Weights of a small transformer language model: 1136M tokens, 11684 steps.
Each number is 128 + 32 x the weight over the matrix's rms, rounded and kept within 0 to 255. Layers, rows and columns count from 0. Numbers have three digits each.

# down: layer 2 MLP down (transposed), 2304x576, rms 0.0798, rows 69-128, columns 216-287
# gate: layer 2 MLP gate, 2304x576, rms 0.163, rows 70-129, columns 216-287
# up: layer 2 MLP up, 2304x576, rms 0.168, rows 70-129, columns 216-287
down69:133140116106128144154200197055100104176195109152103180106109144161130134130178124169144138144176126148137144151139122096188082131185133200087130144140085080161137086083164166106082217139086165161131066120194153064184
gate70:113157151154133145071138132168124095146124162130118153119081163184173145170141130104193168175178116119191122195133141136134184184110146144151125100188123117158060127175108136137119138111087108149188130078103120162132
up70:064106117101147162126177110161096098077117080099198117107074125102132111129118061173129106119173132128124052154195144153105175083139121134118137174166142136140126100140122136107134123157136111157142101111081093104109
down70:109115121128143115122179177072143175140085076122150116129080108114168107087110108146127172078178121053194101122183160109176092097090066149125091168196173178031227131117103102180143098137159170114165126157123092164072
gate71:082120143138099130176168129085068093162157121166130173131135114108150140162152083135046156086120162150177117189103110090127154098112096122102160110105126167151110154143186151156098133064115114154142120146139126104095
up71:121142127155167128114136167145153170105139116135107161155131122114091062208152126159079159104136140102107117124121151103163129121157143156104131105141145114138102167122103079140121163126151103135128162064091142114111
down71:106123141095150078168062125148177151172135071080104099100139100130099133126188103109088129196123076103166099112131170185085136103153114189142146093048093140159193170122111147149180192133080104096118093163129115140161
gate72:175139104124116192099113129130106139084126128127105147144097114088145090092145142104066107117085150160138113172103185138145025078144115176191093147143089144120078079122106192110190117175109121081130161125141149090126
up72:128156167074144135159194124090123081154138155113126126144118083074215102121097103097173102117124105091127154050153164153153123097112112229141069127152105125136056140088166175150140136199050161101085123125091175110167
down72:161105084108081154104075139141111125088136152174152173146070161144121089131157141147133122173153118137129016114098135107101107065180072136092070165103089086150141068164144130105093132078116138093113110130129150104068
gate73:179095136147172099152140143145205098093097169168150111100087183080165143101185121176087132167131099151143124180109107081150103112209104113157166153131107157150094132127134049167148129115102147119130063148162223116114
up73:137128110126144147137126195139083135159120106110122092147189078084093124164095139145147152096114122111140108084142127168142138086098160106125099135094163138150143136104078123148093092129109143057078127068063117118122
down73:099137138126126129135072114147085136170096124121076109130150119151112139133147095154119128137122142142113162170140164117129162131137116154164092146148135180132105150165138129157099128163118077137147146157139081126178
gate74:060127121107130083098151074109135140134092129122107153123136067104120108130164104138168168113110158122146061086167135107172195146160131120136123129109120166149121142079173060078116070124099148136182181142130152167147
up74:055084109101089097114160095107104210166083088091107101105124105091105103103118039121174128134184116099199103119131154181141195121091081130154184142197107246091149137123141094088115163043096129109152092126124117154161
down74:036067147105197036162148193145167101114142137167110130102148134094134136108132158154078145050107102092048155080145110149156137096176102135110080111124129107158162133085120083178182140139155129102109112185178076137182
gate75:101144093134162108133173153113150123117118119114171129114110086092103101153141117171191172112133101128138088145131138162116081135172116152093155125189120128078152102156080109098149066166098123105120163139192122183101
up75:130124169152175135130083160146141163165131122098140176118104117112155127130174118082063105166093161101103072138139143141154085101153156100121105142078147131136141130096115069136139091081184117155140124158094147111168
down75:077117119163147122117085163157155176197191113168180187107123206091109129182193057118098085161126117101111104113179152108089065145108144145075129136123157133153146168150115142109168255152142167175122145175107102164131
gate76:116130157127142104127175162166139133143098118102139163160122140132112110142142143156101144072183097159097135111110138065191094114095156113197131179137152122120087124089135144156099073159107104135156161160111148137136
up76:160120143174093154107068145086115128158086119087170114193118077091114153079138130092160160151171126132136162132121152176118138113095137135130151101137096080130127147094132141100111124156097149122132155088153152108109
down76:092110122143137152144090151117103091202142127084223149141181129122109112109105140121079106143130106144137102066149141173199157075096122180090118101123175115147107121083166163110111133154095105119173125127157141119137
gate77:070164019097100094129177121110118153141097106122078168117086174142122138097134112213135149094088144114106190120083116110141118124185137149109129148121164092183203082101102082137136165134106201097110172151138165217170
up77:135087071110132103143089144137073154155153083116172106152115196100139128157149126097145116170085177105147122100111148096081096139142129130095099141160108157147200133154094102102144127122192152134110096110092154167161
down77:107072116080113063090180175104117104131152130154142129117184188122163160112106225099114166108109190109100101111120123088147122117100152175152114119116146116112183122083066045128146128099216111138193094112143103146124
gate78:139128113112116135178147158151083173161106159103084182108070189112135103161158123145154137134090173167097119060111096143110182089107125142094148142159111104133135135146126091136164115072150172089083106111123090155184
up78:099094117097148175117105096166176132087137092171130161083100090101111108081124103117083124148116112129149120157088140194085102121097175146122108104107124149139140131136145190110109122092137150125191132146103133076110
down78:175138109195159120202149132133110127153141142144184090068182136106103141168090132115112104132202113159158110093118112164112112156120170097170092140144159151124149129146111087145145155177132094160108134110123144126151
gate79:060147112138137134097048092144138143080131130140194128098097142106156154080099131127150160111092156145157132092153092147130112109095086072130091142164072096098127088135108114086147123098105095120111138147173124157151
up79:151101144074163110136123121086140110154128154090069127159087162154068053097111115167149143138142142074151117138149121070105147082130089126121100156097126090109188177140206169137113142129096140155169155105156203090157
down79:146088176141115186096180127097143124081068101152128145140033166133130065105135056183147114117143118062153169142158131160125102129190127124114183153144138127198119165167126107102210080124104146048174118119165110111144
gate80:099142124125092145104133150062172094183117106131165126179083148169161180116131102120196128148137089167118137105104097097127134151087133135104164168126142098106107116190111098112055104178090069168116078160145147206136
up80:152129172159073121142129150102155106198072103199171123126118171118075138088121093141098094141154094126086092108160091116111111138121165167097164130162095065112179132096083127111145094134073096078154152105141181160139
down80:154156113127131123082121141122148048187100105193130153103107109113127119151146139145141130134119137129102117098112116182069181107086168085100159132087126125106173186105119144109145179075123121123154146046150159079125
gate81:142097151146129130123084079208146101087172139109151071109134169140116074114148119126144133040139110062142185111092181129153096138172180111125086143123142132155115076141096086108117183156129106155099151120151152144209
up81:093148178084098123127146065139082147114145138094107091104145144115175103113165148154121114118117164101109119168113153121082114162137132106118167118081114178172194131074131113101134169124118122109142059115130170116135
down81:111137167050082074183075161131091166077142169131070109187155123100145097149133161149181168118100152109096112171129081164093101085131129087146128109107108144104119090118148158172131146189068168109116090154083135113085
gate82:147142142178145128190176117144113120093113141153164180134171141149148150141174090161153188129103194110100174062135117119160156142077153113087094108108090127138110051122131100168108128167163132178132107111104110114069
up82:100128152099076141143124189140138105149197158141165098135151166134120085125188124138130172105154087117179131197133137131125134086111160086173131067121141149149137127091095148180168088131111122125097081103132108153091
down82:143101116129156106127103096086150087116231167141070118072107113090095116148154062166095146096151090168173129111138086134120102164098046121132154102114043077144169150120111140172151116128193094159100091107123127103090
gate83:094103162107132176113120167118087113134157132084117116128131129116156130167158122116151108066094137189126135155112155193098125106157119171136095154125124132133150076107119142145148158128044087106114128147167095155137
up83:145167159046115158157095128135029109096122071116145123056138132169167131205129132130215093126125100213126098132128152099119069126148101120111068163158137109114134176115089133191123122095071090148151135091171139119139
down83:136136139104153133174096114178152113122088115167162083165127119161084038177085144133116163133135066095143117111159144130153162064171092120125145065192115139136137158137123079075125164122112177162079124130131213085180
gate84:114144144113162092137146123105195149108167176157104149140161106094112160151145095098170082140136118136107160126081116157086100126199105121157087075080075147137149107158142086094115150159191158173086168132103134122108
up84:112155111150130120108140151063161109149143101179147162129147162074159112167098088132144146168149111140117143109179116138178154176164168125119061109132109119130163145098144129122130112175156130131133077158123087118143
down84:107163118162157153137113131171115143163115159155124124057162082106149143089116119098135087153147096154069176124103116126108133143160117127118130069095130148152113141131140090102197129123206174094142161152144164126083
gate85:079167123133145129165071163113117165168083175207149110135126173072083120143099171135143125140206098149123153128056087130158117153122176151153154151154133058196106104186116146115124097138153141106139140184113158136132
up85:107110102172081100101138162125133151145163130106148129149136126097116145114070097121099141112131080103096128125138084071129166104179147098036196060151057118124130127072132167159132125168116104124149109193105157099183
down85:132109130077060165209106129117085199118156074149094121085104117065070181132104151101166117112043168179108118110096072185125148132069081105124151166144103134124161134123149092127160189106134094180127113143170174104140
gate86:113138089124111095116131121142106140107168099122068118158146147109176094160141097141029120097160078020103105162120145148113119099181113107139101124132128161136148125104147098089148124120132040164219118156147081087149
up86:169111214132116066150160133136162091113173098111101167093130138170162100166168153150160076119135085145159102113143122112162142150149165110176101118086125089199116149130163164089142141196158130095173145163131189209135
down86:125085138080091108187137104116114096135101148102061110122107079140158127188138138159092103136243056145100100129166199113139162156156074154172142103152170060113073117127179137130128138108061062127120100139174203132155
gate87:122155130150147115094083116122136177124178119128161110103143117152095138142141166158119168173070146165091110033109059152136159133079143181120144108103115119041135146117111138093082135124090080103105098110168115158153
up87:125152185088103072101118170111146112118111176121220162107119105137140083162127064087179165079101151062108153114120113089106149095094168045089071117143087128155096167150103116138109141221172150168088154145119167078186
down87:105118125065190052111092134160117172215145160112078111169145175127175123128100066111089107133092145154164113087121110154111095129144115106132151104111064098110138100143067143113141124162120169154156099083147115121125
gate88:075144147162096161078153102135119106156138119149132121083132191117176158122126099165145148158107097131137133122130146110121143136181105133141121119120092153100131173145101105125177108117131181152028118101140099149185
up88:111153115082143146140149114174145093116107091130122095113124162098136127144170151157156130170168099136105084147067139078099146136166112138089161128125138160210059202133111137163151174109111156116111138086100126143123
down88:082142106082134144149151100095126123114124161158112134084141174143160138119116067172118128147144131127116123117108102091133149141133145131161098099158095143172109160121136039123111160127102145135141107108086143133142
gate89:090136089121175130132154209130153151132128112147100116126124146099144113113083142110125149103092109091119043121146166126184143120134194121145108080101163148133084102110137115166125113114159104121103139091075133126149
up89:083104110138156139137141213127134133147118108170145114152157131107053149132156188144137139118087195115157070108166136128156159089083105182118114138113139098169140102130110111184136103129173131153104107132107068201109
down89:105156129126150123127185155126129112108138158147131130130212142145192069155085132098222124117113137168156150089145110140135114168175175145087143076132127154139133163088156100123090152149130137143117188078133134119143
gate90:136100144088138087149133109103187158123154112088142023156142094092131160142104092097115115096135126157129139056075139120159146142111155133092136139127134142120133086074154116116110071144045128129158160149078092131198
up90:142130148112093060161112102104059130107091093192135179144132140066125067147136164213179104143161140179092137145130101142166163118101141109126111117110186199111162163153162124098102089159081139068117162098057164114077
down90:116135088140141091201132094115007116172131155098130141072141096137148117147132180169104103082107180100134120156179171102119127149160152177080075093116151143140128090148078139079120122112159123096127074151126171111100
gate91:127135183174157103035131093101168104108130102157146118128169170111132134151080202131103119130125078066169134121100130083110043167116042197156128158146118118120137125089166133105128101181141219104028151115137144128175
up91:157116197097123153188131149198152127127109109116075191147105198174141100151143187117183130134149155132112111155136134124086140120169163120140149134120138123170148199113118139133144129084134112123134157177135185100122
down91:111040145165093110086125097116109110125144117106169119135106144118102181079203159125141129158130115125119131207108087122152208101142071106114159074170104149102202176182151097031151144097123163185114112104116043068153
gate92:117166130107075181120076083092126132092157074136101152058096114148056134164141091154148120125126097077150133124144161104135150096133088230112111149130146139117089188123159197186108197068104100172184125163117147112163
up92:167120102131089094108134112100119107072081190109121106143081168139161109136124097100110142126146150120100208153096100115149081108230076110065140112117096141209162157045083111134186091183087108157117212152108165108108
down92:155101122112177132161107040096128109184117088159071135104064165100095141126167099160178198145127135099165149157137164096058157172103076118160163187160191155169113105153208087139137109099084143090117142092169119108080
gate93:146130089167140096182111100133132097158136130101100144110087183145202097120127160149153113097181118145101142068163065161137129130087138205133111112051104141091155145140094129168037145134169110149098119152101176165081
up93:161076136096143123208090141137181092075171123079100135153189138148115121113098143090140155161107120107108148106119156112111097164109176195161139112154181171101141176156091158078145159104098068076143141078177095131121
down93:106125129142171137157126131068075089176094140137048140160172103131105140163132186090136171061101175097087068131125162207107146056127156098139153133129097167106125143063137110149113110128120152145164138114076154121145
gate94:068104145127099147111149141137073083154147096140145148104180078077163157078141107096130106170144136124109114121120168076114088117178147094122154110098112111105101107099139177111133111095204116164101088133115110119081
up94:163133136104115112157193114076092144127162151092094134064182089110156132103150141161125122077090155125086127114123070096123142086177177136140118144148074162157088161164129066135172098162122090180152157139131096140143
down94:085211148109190173169103096179091093067100158080164109138115174182117105156129144139105188066105118107175120113098054132117195163141137165112079126062067150139139143157121141137098067151049050094149126202186102166087
gate95:147088115100105075121131117133144174080068105115111101128090135125117188110133120136120118092146091122136089102136079110108174153132103112193140143148097113109126132126151191182101113139123179123113101163121115100120
up95:138096148209127148100158168078124164130136115184156142164075171053134176149093116103142094108083130166164093079135120170086187206171111145054081154113134073097144154100119047187149121115160151129157071161174095113094
down95:116163118123142085117140098128114171141094169211128114113100100158133133177063088101153107135132156154103043106168106130125129159160031156182078133179091136204127166116204162151120093112167107047146106145097142123114
gate96:153151160132122124102121144177139149150148122128133152147103118139103155104142088167116106119111100035122120115122131122115104099094136102124131070157096153127124126147102095101155122176168101162112090161128198161143
up96:130150117124119147179105090099129107107164121120162099129155155094114135166116195125156140119165117207160131158102108104167150127142111110141068116135152113132130107106133144152093120085095146117132141106176109132111
down96:136081101156174111098141151066101095141153112156148165098084132114146074149103139103133100064100138147100175155163156113127117138117124163144112140130140117138150162096099139115143150109110115177144141151114088152169
gate97:126150113164093096183106124145130129139132114103127119154108107092149139127112150123099127094096111127083103065146166135118172109101116122117108100074111090141164136149069125141127173125138068124090155121099106089097
up97:208067133129165098114142141114144102142075136155144158149183135116061155106097142141167122093189159097113095144037145084088142124135089148137116169155117106112127127150130063153120158150203160132140103113140174100078
down97:144154148179150110080100138197125113093103135073161118085128122121130160124131180163158174135136137159138160159140110151123127143152129097092086168162136128111172125065090110127126151136200123103135111162135113158143
gate98:139171127094153079108163120103145131131203121145153109180106193115115103067109117086186132154131116123118161143154054079086133113156117140141111132103095161107124154136092122096124148124201175119061121156103181159126
up98:123124111163152101146144139176115136090122137129171155136110086161107153111116102136111169151127148177150161137147126157138164118150201157073178134088124155153156089195167113079139130082125078114130098138173142144164
down98:166139101101127158184176141122147159093123164061172126166150142107100144159125154121157158172104159158116129138083133069125137149148153157084126128130144095170126128188118086147121052141193142035132150137077152152121
gate99:135139102172124102104151156115148113132066064094163137164096173151120126148160137082127098104168119116147136194108168122140166126110140144150109113136086112158144052157120081154120100161185111051154128147145100183137
up99:155130081150145128046100235132091177139100134048163177121108102125096124134126079158103128113138132195174136130140087131148135146135146140132107187144173183163066130122064113138106111138130147147096095140122103110121
down99:148059060160099151138097075111146149147130091155139202099089110141100098178100125150120110154135151147141160121240113112076194083134091116083105139133129104121118122095123140109157127143095146090136124182127185130137
gate100:116092161160190214084194114137057108149124109113194171160123127179126119101061142115082115111088127095143101076151114171151129123189156147109172162099131167190118146128118114139114165207176164182112099090091156054152
up100:145108119109167098112137161129121142105148137156109137094163087143176128119160153140151103200111148067134155134153130148143135123137098173090121146151161146090129102096083160126145116081064135068183138128076101119079
down100:121134137143096088106118140161111140156067129054049143132176115133139065115146093170054188048165146082176117159161175127145093185095164105148144104205130183184112106153194192113131094028115174128139107117169108122154
gate101:152148049181113130168127128120107071133184120123166159144106090113164130149121120120132107169103104144152147098132155152150074117164138158091115094109104121137161078167179075162088139166075122150156139174166116125146
up101:150144151094136204103159098159129058126133134104145163176151091156111111064098144134130153157053138116132152245127138135112148132122141162143110106092097136134028163142161151158161135090159127157086118094129132090168
down101:092101128137121119157104149109160100138101100068169132142108095155123050140111127117153090148154090102054140147141223105082141142101170133147122118144099133119129078068158061119103175152134065168124102118144125087124
gate102:149169175074165133146089174127116161094123103087157134095146135110151145104181145131134096128164128104105117123112099148131084173109128149141163155203141150061079109108097097139158181085108137072103108138099196113105
up102:146124105159118075116084157133191125139181006144151123139063131132182167147161141169205154103207151128165134076118171138155079195128124130081150135148100135100126140117117091139103145154135137095182116107152225134138
down102:105165097108152074116156109097185105135128149115130139074138178113124170154143175123148174087113114150086167172168111185139155153114086131082178067158151131062105148137136142137164200098107132177118171057112117069137
gate103:104153110159097133167133081079140151080097109139126182095111126135166171123183115113071148088131164090153131156134117079083130109130128136102121088165119121130216080151152127158150136131110158192162137152088095097152
up103:094197089108140155131091089133164103128109121106116089171164177086110135085155113091137127173159074187105141111117189127158157127160132170086075174142167125093127069195129106142126163100148133165092098107060156162124
down103:158255132170159149149115112106156068137061120127109183154162161157137170056159207140133117097137112135133110178092198136097184164074084111148140131090123112128111122105105131091090131092117144106161142177091151142166
gate104:147185130134091082130134084178143145129167097133134132120114129146136088078156127170069175104130069083105175142116091102128120089145135161127135160145160110151119083120154132176104134096103136087123146095143120179135
up104:123114100156178099165163178155105082146140187133109120163111111121130106148098148081164140089091164139116138077104092085109096118068116115163102087123121138145138159126171185083103125159095122210126181181154176124133
down104:112070093139143156168100129078139065199085184107119106145094126099156110142084137087176145091116197132182075123175094138166052165154163089097156162124128119130106130192133163131097113071149156177139131092134176163163
gate105:130166124096057147164149129091122121137133135197125157087104158123063117125041142142119056146138138144096091116089150119146116115179127127084145177169105124123171053152149100090107088116162158096154112114103128188076
up105:115106113088129068185096136133153167133132103172101126058149179169153102120136148109129133084058135059165120113184087133110101157145137139107110154156135147088096146116206147140107088189100069091079120175142074104166
down105:093129087151129095117063152130128065083126082189102054160169096102098139107120145143062167122156124111122115136124075151149140141105169118149166090079134178127158250137118095140159144147150115152132090104134081146166
gate106:105148103130133195156114133138145125092097165106080124115098093119119091071119224172122106081146082096107170149131100170059116131110095163094186129176142123127075133151124176111077123108105142116171082155076125169080
up106:083138090131104113116128144140151115112141171177112110141146113152059130125128149141153165101126130144076029130181128126120093111141097095109071149092126107171154103091102139121130126148142108128148131118164119048107
down106:078078138080149125116134169156164088224160121127146108096111175123100095159128092041151153126102095097141106132069166141160141130161060071144197107028132150127162112150123125153194162149129100151098135096140109076137
gate107:133111127176175147131179178150113107157117156154116132085165104124126190168107109140224129143139097083163142161145124163156101148063058167140120081109154090180115148128114147104109103055134082089136114099122101122173
up107:111087170171142163087117151114104139135142158109103079117175136120103158109143136115111118119149126159116163138139121111180142105190115167167122093156130192147104151147143140155080109156190181079171154150114121118139
down107:124093105099144072008166110125157172174174132093140120088144076136099081147167092122108013104094167099109112102101083131149128198088109121146129148150088140153071035153161176063166173138090175172144154127142134122155
gate108:106111113143119127152098198100147156105185132140123119168165101130125120161116202139114083100124121121169116128096164153142099134134139145128108093159121192162162185138123183158163167160062174134130098128132142142157
up108:142131145141137039144141103156147135146128110115116102127154157126072114055154112172140140128111140130149104135145091102139132169078165139113157130139116078103085141157154145113155122123112072087108131152200132149134
down108:136127146158087103116126106166114179147144093122129142112080129093111138097150120126146085096107120124144101106148066155113121091146126107119096149091168095115148154140107138104182057129086149109157157100159104122101
gate109:171074117169166104134151129138139132189124163145137161089136154100101094140141158119085119101133111124164058127141103153138159101095060116218114116148070096155121126027132157192166113155165174136141064151146107147113
up109:111105129110115118163167117068033121090101135116058073086142189115117156138205106129099151140102167126142149098120165147125093129123126109160124126142135102072111146159099165095102054081140088136185168129167136121097
down109:115210138098175104046109145100087152124109099132184153145118109196129112065108134134115172102117086120120098108124058135168130166118162044105151077168157112117166127141155093179125111132161103052077209051083141169148
gate110:099145129137137160197078101099161145111135131158162085128146113070141132144060097112091168119142117090157159184142102090099129156135120128119106095166155104130128134123141131128124148163136111139153169099094166165072
up110:160149118149094117098156132080159092171164111106131122118075129160099166122156158085148113102155135147117125070104155147112169148128173162172143091130129148131113118097090091114166113086138135123113085182250154126111
down110:130149047111118131104138119143080106090162182111187165113137119121135087136122151134105169130152125092084118135094153149116127120165100159086134147126147170100150151106130101146146102138113162164171109159208152135155
gate111:088178122140060125123099077148130133147163104084160164139164139138156126101157073125127138112131182108153177115139107099086037113098114127159133197111142145134113195118146168145072141153146172222092133133122123101145
up111:122157091132099109132153141117130148090138077131143189159123129100122098084082161211165138162143118130138117091118147087164048108049131088145090157046171120177131096122149121076125113092130122114111122074112158147167
down111:132122060052131115135112141148072121158132138083145158168102062148160135102145114178120125149128136082153157160169099192103135103102101096194186107133068145106166080087099112167127034110112076117155153053144125179201
gate112:084047191082182169159165131118214124153164119122116194119163161103170119182132128134132109087168170084076164126092075129115162118108130194182134092127144097141175166088119142140108122155099155167166101127148124111126
up112:135165172148180150111163150150147166132181089115165192125196075101202148127145139131103058134175142136164158108116127134127111117131129100158130150115135163101035149106171143163117146088173146162102093121128119072118
down112:119150123117111151111071108161116168172160162114124093161160087102171135077116115157184161109120121161071091132132153132095146142161043156112120135160085107093116107166177133075205094102130140091103166118146187187109
gate113:120100178094144176071136107167158148146179077156120089147139179149130179165119168166089134166147116137169157140116054098127112154096161086132103173127159159136077129128120097163086126130110105168118130119088137112070
up113:095150089123168095182188102067185139077058115168128132159093184144153089140150094140168069067104198141093073149152131089095129127097194108087100155161122129136112103110177142190135102157149203107099110141156144147175
down113:155046106180097076181081076102099123153156087108110133062103127104095117203176101172138136107084139143105103121144165200110124116106176121183100077117137100125138168118129127139133138085125120141148107063148136079137
gate114:087159156139076082202154086092115135153131107143085119146105056111136127076087143123181113134144156108136136139165117171085154137143067127112117112085164083131134150125161176097113124153158134124150154072194175113184
up114:161157155114153074105173117099098136179114178087103118088133121138125094160108128079082124193093149171105135153098105124143139113152070120142178141128086161152101135117122120135087104103157084125111094135160188114144
down114:136199131099137145109194152115188120173167129199107161145183199128072132132108203103130162088114119141140085163115157142156117160073112140163165122157123164112071084134157145104145178077139062117084120141160163099121
gate115:159143095107143075162163083146106133095103140131161166137145099113175162169128083136118136141100096114184107096124152112069138154155126136108175102182155111097138119075196194135124138155125098124128151111099110116125
up115:176063121210091113085143096126109101139094089132086095209141114150113150180155162172114131160138085134108151133098138105124183095128044174144116133189102175058182134170142140139053102118127107094140105085111089163146
down115:163132134128145174109178188128106163162137122127074110140126195114113117117135186104139169124143121125116092165116127076148111089161129157134091182141135152161186102151132106074102091123114066155087072162157122151123
gate116:146088112067181126124108122189114108212156141140135092132142137115178163121092162099128132151110115078149179115168103119112171153135092132078042161093139131174136066093084109171102103083164159146108166127133116123155
up116:149114129082148140143120130146125113132139175128151141198162131104170176136117082124140181161113101107186150095109146193162118143195128117121191118103191111180141088118084122134092158130084076136117166156123049099097
down116:125095126196080120069148166080145151122181147160107118135144167132078098169142127130123164076155082043114117145131117142175154117135114119147153190110154108149162133083072132078150070079105136148073161103147125106091
gate117:133106177150147098173160172094099124147159105158164098137086115140184187096127044116084134100127136121135131149081145173134124148086124156144104149096138151118137140093122178081139132165144122098128118140131172156173
up117:146118150149092128085128120093135156141133070132070082100104070156214118118067154168092140119115147098132075130083189063167114152172076143173097173095105153127145153093124125097098158171121086168119145095111160125124
down117:081078083120078118219143059074188173083079142090098097131112096153101142130136094094126099129112112182098144142124115156100144069140058109118169125111156226122171081078177105123120085094076162097195178202151166120145
gate118:146116075141139149147162106159127127122075173098135071140177117174111202093171138114142151164153092055120140093096129109089172151070100163139066129108113135142132085083131149086146106232136149114134094098128125140148
up118:094089132138106171106098171120118088147093111119074103088094160165124140172161114179173105126136141092140137169154114133146108131182137137110125155121135065107149183129138151163144142120170105142165141111135084121124
down118:100136191170172088176145144104142154119163136145101097153091120057126144078133104111122104169184117112122181134080060134103112158135092165100073116181162110094155105138116128126124027099103114160140125151089154068126
gate119:177097123142124075137132166146076158151119177099112084090111148081147154079141094123150180147173189083113179142115169112132195165098096120144125136080159091083121098117123127118074151142133136123179065110103164139132
up119:137097105098196131194102094070147136125071175112075205118077112104172149115194167095125149180121117148197162144133097108051149111119121120147191098113161105077103138119118082135140088094141088145137117174108082202126
down119:098131065142164125110102178104107079144099073154137105088126093177093077074151109120176111167143120161180142128160187113180129117112106161118054082133161170181106134156111085111066087102166112117181131177164110116115
gate120:152089124081134095104108149152140216210144164128108166104073169175092203184138109097146131088159122101103169178068122146155111132128133123126090185160107140088067108132062173125130160159107104140166066052138150177119
up120:192081101137107035181111136171124180132096158098172169095048207178108123146087119123150194102141138073130174121073098132123134158158145048154101148161123129080067141151112137091197172129146134154099097105132116183102
down120:129160109173153125170153151171100159127131128074164114171113127072183144144102110104126158135096125147145071188176080141114077083096114117162112097145145094073136130131152059068153176127111157145126136107139098113150
gate121:108168162113137161120136097110095109108082176090131138119104145134167173149136099120078095115147137078097197110120123182175056151088130162112124118162168171142104220093192102179130149160119108152169116086174106108125
up121:095157142151132146131093157200137117110115087127100169100119157143115099119120147112148133177139170167121139170179109109130129169120130115046142159119156094140156073141094102138124149085126152068125114159159128113094
down121:120130180124177109151127100146113150159141131129083171147112159141138127141128054169104182098129129119091178185149120124137097130133115119100073057175115120132197111162091087137141158118074106118180148114150093097123
gate122:120125107136172136129118142148103132129163145127115126129150085143088116155088170066114155117123139171137135160152104112129190146139091138096143106090156161068073195095115118072151203085126126163103115146151147169104
up122:085152144162119177143137173153096097119124123096142132083121105147113084127136107175183133086153132133119151143076140046091150179065102167117124127102159075157089158143146139131177111087105148155100123188139122100152
down122:120108072122115102161144137065141150119087106170131134152130144159118116073172171168107114208103115154125149072115107157106109133125162143133193091134141131121144130088134140090149107158104094136126122130084100150052
gate123:128145092124144160106136114128167105118096135128153201164169156090139175160114128148134118102172074088157139160123199154120178123140151170137121123193123156138150127148100127124115128102164125108107102082197157146115
up123:117139091154146131144165142147104171096192122147175147158128177100084185170062112162146162100155105119126076160119161133090133184122137172194118137119112114145126146113061107156154121082113112056123093095091135172141
down123:086145126129150136147117058153116087127140127138169181124187166123109109090104128061127147168115146072163130118158170162151138104132080083106088113227117106113140091077117103140128127161146101158153170104189084109092
gate124:091124172125078127052120064082135112133134141140138123159154141101119093162118100120061144108057137130081119065198122124116117085127131150111089153156136112141131185093172132151099154072144138141199122104194157065101
up124:091073193139177165104105100107169204128150111125171109136092135164151084165184070119098221113166131132137109152198163137106090074122105136127085106185073153161195111130121082121092128093167175102122131097150150180094
down124:117106137128104127128097180136128147114171102157125103128134137079134085183127066109118110125176106125104183140103129134128187138115128100111138110175098111168167178129199127050160150122149133096139100096177199110141
gate125:232085126124126148152073116095089171123082136132108162145108127117161110102132131095152088097105095108144196116102065141131139106187163101147108134108132166136144086151148136137131035151119090115100128145128130151103
up125:107142071097056100117138111108108162083168136133091126148144158093156159134121155128150111166060181167171133164143145138050128162138106142118121114168153149145125136070157140092122098118125150100143129105166124139106
down125:122135100087149114129115112100127118128119098166079122116112080082165123177095162120055078150097132114144180169181211114122097062136134102079149108134122120128139178044159115151112211095111179113143161140193159110175
gate126:081098109128136112131100120119115173088106146120099144154094093072182116100112097094085126113151167145105110135160135138224151174128096107172160041147144081178155180165180124093129147137111110154079152137108109180172
up126:168112061129107123119152175126113124155172200171178148182117116104131128153126085140041125123185097139216153086155127123110164060153144115136110168162112113138105159127064134109161083160158123131084084135096113099142
down126:090094088149180089177164164114157126143093152153143150134095125109112113162134094100166160099096175188175176102195127135120147142163117079171198138110143114166188199137089162168122057126094136174080196125202108096157
gate127:105179152106083171115104096132118109108122053125077075103095112103130041138152170160148117151144142129131122088152102167091200117102140081116185151139138137101139118180160139188106108141178153157129115087102152131109
up127:144121103128154114097160119123156122111142187161147183138149110150154146148118116169146141165149120098125156145110118091182092131115116159082105102064112108116054123112065104093106152106148151146113100123171154103126
down127:153050140165171152151154115157130125146075155069120064163224087134112089167127129123109165122122140112135131115129167040113077136135092121105135081189110106111118092152148155084148167167100138079124109175119105138081
gate128:072094182122088150054112167120090158168127143178139089055164186157105059177078103162125069105131119136113154142162111132204132160148158122125133110097182126155133117085142182107133172160188117109069132158090131113157
up128:157136112197125139133140112153094092123178173140181130150081141124128134119164163147126144117115124180153100122199121127115069165152087149165125113115107092081103123121121110157122116134099188091148081175116101107139
down128:130081063069157089128171150176142162141150137126141095107118089129092119157128078124112110142123082079104133136088069132087169130091127120129097153145147057104120131180099169109111173112109097196147096108158111081084
gate129:100140108057162133184149184146166175145130177122092106094140144103145085096169086141135155160088177117195139113127119133101199193120097111103093139118103130126157112078169096132052103133130139106172166159172134113150
up129:121128138192184120139172136144177142095125124186144141111122132113135181112157127112102079084120109104117180141151134140105148149141148116090091176122109096108110147156162093124147160096107181139137146052081170156125